config.yaml
d_model: 256
head_dim: 64
d_mlp: 1024
vocab_size: 8192
qk_norm: false
attn_scale: 0.125
tie_embeddings: false
parallel_block: false
grad_clip: 1.0
warmup_steps: 200
decay_shape: "linear"
final_lr_fraction: 0.0
doc_mask: true
train_tokens: 551100000
steps: 8759
Each number is 200 + 40 x the weight over its row's rms, rounded and kept within 0 to 999. Layers, rows and columns count from 0. The size before them is the row's rms in percent of the matrix's.

# layer 2 MLP down (transposed), 1024x256, rms 0.0682, rows 794-802, columns 0-127
102,204,166,211,186,174,207,226,235,215,169,183,255,205,237,190,229,181,116,237,195,257,208,241,213,144,199,146,156,200,163,244,169,208,237,87,166,177,178,210,192,245,170,214,245,234,159,202,219,138,230,193,171,213,243,224,226,153,175,218,150,206,154,190,245,265,170,182,206,215,223,95,130,165,222,196,213,196,230,178,260,247,129,142,146,186,169,164,235,130,170,199,230,218,206,222,160,221,168,169,251,258,182,215,198,216,185,198,279,205,235,194,221,182,215,202,102,226,204,142,265,151,150,170,233,281,170,109,190
099,244,196,230,209,168,176,291,287,262,225,160,141,202,162,228,218,186,251,256,133,261,221,173,265,198,221,207,214,356,214,202,236,275,197,193,211,214,239,270,210,189,149,262,285,160,133,203,202,250,218,253,183,135,188,224,192,131,182,277,154,232,251,270,221,294,150,243,248,153,260,247,207,198,213,240,199,207,165,197,227,119,156,194,252,187,135,217,217,173,128,243,237,217,236,172,173,176,169,179,219,228,200,201,150,150,236,169,147,176,177,160,177,136,175,202,184,209,182,258,263,250,205,235,204,262,174,165,176
103,163,128,197,231,173,231,137,138,194,196,214,231,177,190,199,164,206,237,195,267,221,168,165,187,197,168,186,191,228,240,162,121,156,252,232,202,179,152,139,201,220,216,124,240,198,163,195,216,138,244,166,216,112,224,198,168,243,235,129,190,252,169,188,263,188,117,158,178,230,147,162,186,192,215,182,224,147,180,235,272,257,203,203,210,246,237,200,238,198,270,235,196,177,239,159,189,160,199,235,274,273,230,193,255,160,170,106,227,155,238,190,216,293,144,198,220,196,255,246,220,225,157,203,162,209,248,220,220
101,223,205,141,161,237,180,208,244,257,221,215,210,102,215,132,215,116,256,189,250,176,178,232,218,178,176,175,169,194,128,177,200,212,175,249,229,251,237,199,249,162,142,234,171,234,182,227,204,234,228,161,213,181,159,148,230,276,206,156,196,153,235,195,171,211,246,175,258,119,276,77,198,198,157,168,235,153,169,232,225,226,236,272,217,103,220,263,232,150,177,173,158,279,208,177,184,221,228,227,200,136,203,171,177,269,156,132,252,195,149,173,235,172,192,185,173,207,171,173,233,224,234,217,135,215,153,194,246
099,211,136,181,207,170,231,223,208,210,229,184,228,204,183,171,164,226,212,184,203,244,251,198,151,158,259,83,178,219,223,200,237,243,175,170,185,185,187,205,202,104,266,179,214,188,250,227,229,256,145,188,140,201,170,245,239,174,258,162,216,202,225,225,266,218,128,202,207,241,231,216,218,136,203,162,168,252,178,202,187,269,213,236,198,200,116,194,194,229,205,230,292,220,218,160,251,263,231,178,230,170,208,201,170,225,209,92,154,191,136,199,148,239,259,201,192,236,228,181,171,141,189,199,240,248,231,201,193
094,230,177,249,279,173,196,183,213,257,208,278,202,158,164,203,178,176,213,236,161,226,172,234,147,202,221,174,226,240,184,226,180,167,249,187,103,226,223,259,145,147,128,202,166,209,215,169,272,243,245,207,166,203,220,199,272,252,212,238,237,192,188,161,300,235,140,220,213,165,191,224,166,249,205,129,219,190,147,241,269,227,188,176,194,259,156,216,301,151,249,154,139,187,193,217,207,124,235,214,194,162,246,168,254,183,187,168,130,180,246,214,233,155,183,204,216,235,233,194,203,252,215,240,192,245,166,209,203
100,209,167,208,280,191,271,194,228,191,208,190,221,149,155,194,210,183,213,163,237,142,208,184,209,213,177,222,176,231,186,223,232,145,113,167,255,158,193,200,224,207,139,157,174,201,289,158,183,184,176,218,243,216,203,278,193,226,183,194,202,250,233,219,167,148,216,224,162,155,215,205,152,263,192,183,144,117,280,187,224,282,261,163,182,242,223,185,194,220,141,206,229,233,118,287,219,83,199,181,186,183,262,215,170,199,156,241,264,238,231,164,204,190,203,215,132,176,167,242,211,146,186,222,141,263,210,242,195
100,131,185,209,284,199,178,274,210,261,209,217,249,219,177,171,208,230,282,205,191,178,170,229,186,229,232,160,217,198,172,238,264,159,221,252,243,123,226,225,228,254,220,251,222,167,248,215,188,202,238,177,234,187,206,146,122,252,244,240,184,224,173,180,178,105,246,205,183,206,168,233,253,234,232,239,234,203,218,212,171,181,153,252,203,175,213,220,248,248,160,277,145,146,225,121,174,214,221,206,182,195,196,177,188,221,239,221,216,229,217,279,162,188,255,199,130,109,210,233,171,256,163,242,256,120,179,219,158
099,233,194,245,181,168,204,156,181,143,145,102,276,238,245,249,199,204,138,196,203,177,243,173,206,219,199,233,204,215,178,159,176,193,205,185,210,144,222,182,205,200,221,220,161,253,255,235,129,110,267,202,210,210,142,222,113,167,158,184,165,177,220,141,234,190,164,232,132,196,127,217,198,292,253,139,127,158,259,172,158,200,250,212,182,220,240,226,132,284,220,219,149,183,208,282,142,227,207,156,217,200,241,244,126,202,204,183,215,200,249,180,198,190,212,210,236,126,212,224,133,140,213,297,251,202,258,240,291
# layer 2 MLP gate, 1024x256, rms 0.149, rows 795-803, columns 0-127
103,155,208,206,176,197,202,136,106,260,198,197,138,180,144,202,199,195,157,222,209,117,124,134,161,233,255,227,190,108,105,282,228,198,254,157,219,242,188,168,201,224,192,242,267,235,187,158,197,200,167,177,176,231,148,227,232,151,181,145,228,137,167,187,259,252,206,246,195,192,236,235,252,212,206,230,174,238,188,195,160,244,201,248,232,119,137,278,130,225,201,167,179,199,164,175,219,216,178,194,172,170,173,178,156,240,213,140,178,171,236,176,198,177,224,153,232,204,229,239,200,278,198,196,256,189,282,257,207
097,269,220,175,186,203,159,166,175,189,182,190,151,177,235,198,257,168,171,281,141,232,256,177,235,162,309,224,114,230,138,214,191,220,192,289,130,199,232,244,163,252,230,133,215,181,240,176,131,275,232,187,214,132,150,137,190,282,197,225,174,199,132,171,193,179,268,172,257,156,193,226,246,228,147,220,168,228,235,215,173,227,209,196,210,248,216,273,178,198,185,253,125,114,188,239,212,180,233,180,79,182,242,248,197,157,186,245,171,211,195,237,177,104,179,246,167,169,168,151,245,170,246,177,230,123,206,230,180
102,117,262,196,232,162,252,225,233,204,86,187,190,208,138,142,198,182,183,147,136,232,249,173,233,237,248,209,152,199,155,201,200,211,270,199,230,186,205,176,182,206,149,143,183,182,206,160,207,218,185,202,215,250,251,146,201,167,205,196,268,239,194,179,170,211,184,242,143,173,228,182,185,307,154,261,133,208,214,161,208,203,208,160,186,252,192,169,188,218,185,212,226,143,260,204,160,250,215,189,143,265,158,195,291,207,182,167,119,162,243,194,113,208,194,179,267,266,186,229,239,205,190,269,194,206,246,131,267
099,207,214,172,252,220,223,199,222,237,104,178,207,147,212,173,176,160,145,178,168,232,256,190,120,211,199,255,184,158,177,214,244,281,175,139,265,147,195,173,216,244,226,226,181,143,186,213,149,183,196,241,185,169,263,266,183,215,247,143,219,237,188,148,250,181,205,204,224,164,189,224,244,196,163,292,169,181,201,136,161,167,214,212,116,201,226,157,125,233,170,231,209,268,263,218,229,235,208,126,156,229,174,326,152,220,166,202,206,222,279,147,277,201,198,208,242,177,241,165,188,282,211,243,139,186,159,174,160
094,215,178,165,240,230,240,222,212,209,163,186,158,186,161,197,199,146,242,219,142,206,205,172,126,181,210,243,234,201,211,209,233,183,162,175,226,198,244,184,183,208,228,233,195,215,207,248,232,215,154,223,224,148,142,185,198,260,166,226,93,180,252,289,242,179,228,220,171,143,295,247,211,200,199,180,145,197,104,240,193,237,193,164,264,130,149,193,179,209,183,255,158,246,145,201,225,181,234,189,222,118,241,203,187,203,156,189,235,251,167,174,178,171,221,169,256,220,266,246,222,95,159,244,120,159,183,235,213
115,186,310,157,173,221,233,224,154,207,139,187,180,179,274,185,182,152,162,250,187,197,230,127,217,155,189,218,213,189,127,245,197,242,184,187,159,181,167,219,191,168,154,116,196,192,236,201,263,206,145,163,152,168,166,275,141,184,300,219,210,189,219,195,298,149,179,171,147,179,295,201,179,187,267,169,231,140,182,252,173,192,218,126,212,203,248,156,180,216,198,165,185,188,191,227,186,266,244,92,168,212,246,181,273,199,240,209,212,261,219,178,272,211,212,198,179,219,220,203,181,132,269,183,115,145,132,222,143
098,196,237,240,231,157,193,203,336,198,168,152,231,203,161,221,206,198,177,195,146,184,181,210,189,245,160,271,221,244,247,198,224,204,248,199,240,146,259,223,165,190,272,211,226,252,266,235,159,221,191,144,159,193,160,187,187,207,181,197,256,162,172,153,172,200,209,258,253,196,169,169,230,188,173,152,210,240,180,270,223,124,225,243,235,177,185,211,193,247,220,184,132,192,224,147,194,252,167,232,315,199,206,188,150,215,235,182,143,226,306,247,238,174,123,130,222,149,227,125,189,274,220,219,176,225,297,199,197
110,197,169,145,192,226,169,213,207,169,167,186,158,118,278,177,183,213,206,269,120,239,232,188,269,167,250,194,251,165,195,238,189,127,251,221,157,220,154,112,218,205,191,209,198,216,239,212,193,107,172,232,201,161,173,290,255,148,96,185,239,185,216,207,181,222,167,198,206,189,226,197,232,185,200,100,140,224,250,217,216,180,144,236,142,278,174,212,232,170,227,141,239,243,178,167,210,236,225,217,220,164,203,245,243,136,257,217,173,156,180,181,180,166,172,199,204,254,214,207,228,213,164,104,181,192,254,231,182
098,257,191,229,201,219,185,135,244,209,217,189,220,194,148,166,137,206,175,167,211,216,175,237,280,225,184,198,167,221,164,273,166,244,192,229,255,240,229,193,77,226,188,213,191,199,223,140,228,192,234,184,258,214,159,166,248,202,154,182,168,228,277,177,261,134,218,119,191,189,192,205,218,281,154,39,171,252,201,264,143,250,190,259,181,187,154,223,200,176,228,192,214,176,244,215,161,238,175,159,154,209,241,170,263,207,225,195,237,127,211,208,186,182,193,235,268,275,222,160,200,211,159,192,212,240,260,156,227
# layer 2 MLP up, 1024x256, rms 0.148, rows 795-802, columns 0-127
098,219,225,219,216,242,225,212,270,210,198,190,203,286,206,184,245,100,165,181,196,158,247,202,144,168,140,193,235,171,253,144,233,315,178,197,154,223,231,195,185,146,155,178,195,162,179,222,234,205,166,178,152,143,315,183,163,206,187,193,190,248,230,247,197,208,257,173,183,244,249,101,251,137,191,194,203,207,224,131,163,222,161,210,171,243,162,200,297,190,114,249,195,200,227,133,188,198,236,199,226,193,247,248,127,140,162,201,168,166,203,182,184,225,224,227,189,164,170,255,252,237,205,153,171,147,115,164,201
107,162,191,175,167,170,218,208,277,177,131,166,176,148,127,267,215,234,249,187,117,134,199,221,142,170,199,240,297,170,207,258,172,200,231,207,139,187,204,141,167,276,196,229,216,197,262,218,180,207,204,214,208,176,173,248,224,189,260,125,260,201,214,156,192,197,252,161,228,162,246,253,212,203,275,227,214,159,258,214,201,177,184,297,221,177,207,202,222,304,257,235,213,194,157,265,159,224,248,184,194,200,137,209,293,182,241,241,193,226,143,189,170,144,205,262,232,195,172,238,169,192,252,215,233,146,197,165,247
108,232,128,144,149,193,94,165,224,183,285,217,131,238,298,179,206,249,155,233,206,174,200,190,185,204,188,183,158,230,188,248,176,212,149,181,241,237,153,190,262,232,249,180,281,179,162,211,174,145,233,174,164,198,215,286,257,209,180,229,265,214,186,214,233,209,258,186,211,265,179,227,203,174,189,225,244,242,240,216,221,236,168,231,197,171,246,236,233,161,211,183,139,185,223,206,223,220,214,224,183,215,207,215,115,158,105,176,260,220,123,259,204,216,205,252,188,183,184,185,116,269,235,237,190,224,225,190,121
101,129,103,150,222,178,250,227,147,243,194,110,160,230,241,108,172,242,253,137,231,225,197,147,173,178,121,175,202,196,168,198,239,203,140,214,156,225,144,202,248,134,205,282,202,213,199,204,280,231,186,248,135,232,161,249,186,224,157,201,138,129,230,245,170,169,236,234,182,229,214,218,211,197,148,265,172,236,227,183,265,210,273,220,204,149,158,223,231,246,179,177,193,168,256,206,173,171,230,260,205,207,274,218,206,179,115,167,212,166,214,237,203,248,141,234,150,156,170,200,210,168,150,204,266,182,163,180,180
097,199,173,238,138,324,234,189,163,108,234,210,170,239,221,196,237,142,228,205,202,204,192,255,246,226,141,229,196,150,251,218,232,203,114,206,200,177,173,229,172,131,195,290,223,170,147,134,177,231,235,192,225,229,166,152,150,183,180,149,157,204,291,242,225,241,218,175,134,178,138,160,200,223,206,163,108,217,184,147,262,202,140,148,204,248,161,210,114,114,206,187,141,203,171,231,189,154,193,189,216,202,229,268,208,213,277,149,215,133,177,233,173,246,225,238,256,137,159,228,187,191,190,205,196,239,291,163,214
108,243,237,176,219,191,211,216,160,207,254,251,232,293,236,198,167,206,200,189,168,224,291,167,253,228,214,110,170,182,163,196,119,163,235,221,168,234,135,218,275,230,231,244,250,233,258,230,185,239,142,248,219,178,252,146,257,185,169,165,207,277,189,200,220,203,177,190,262,159,243,183,216,179,185,256,162,254,230,255,185,184,207,210,140,191,260,194,183,153,192,182,234,261,188,159,246,169,131,165,223,131,303,118,124,238,184,205,190,264,171,145,200,157,212,277,167,172,150,150,256,235,251,168,134,143,258,160,171
102,262,146,197,223,212,213,110,201,166,215,174,147,226,240,260,199,238,171,144,165,198,229,154,108,191,243,214,223,268,140,197,223,185,214,223,185,254,172,218,182,198,118,180,114,193,203,119,156,226,152,211,199,195,200,201,209,199,246,183,238,186,161,224,143,283,182,202,194,213,230,185,215,244,195,255,186,249,224,212,206,208,266,197,159,168,214,162,119,160,124,161,237,200,177,99,212,194,184,222,236,210,165,142,213,213,170,214,284,144,155,174,231,212,149,172,171,213,183,281,322,242,145,127,167,272,204,290,145
108,174,265,168,206,172,171,149,150,164,258,209,274,105,159,91,217,284,203,196,98,237,229,99,178,271,141,226,221,187,224,180,216,189,259,233,155,229,229,151,244,202,249,207,160,257,224,198,154,112,221,236,211,201,157,213,211,230,144,181,215,141,216,203,266,257,255,178,175,220,217,189,209,288,228,162,204,215,212,242,159,229,209,148,171,201,191,246,171,201,270,245,193,145,241,263,205,205,188,128,228,181,236,173,203,211,247,194,163,180,184,227,153,158,186,220,280,146,117,248,173,143,208,196,279,195,251,196,249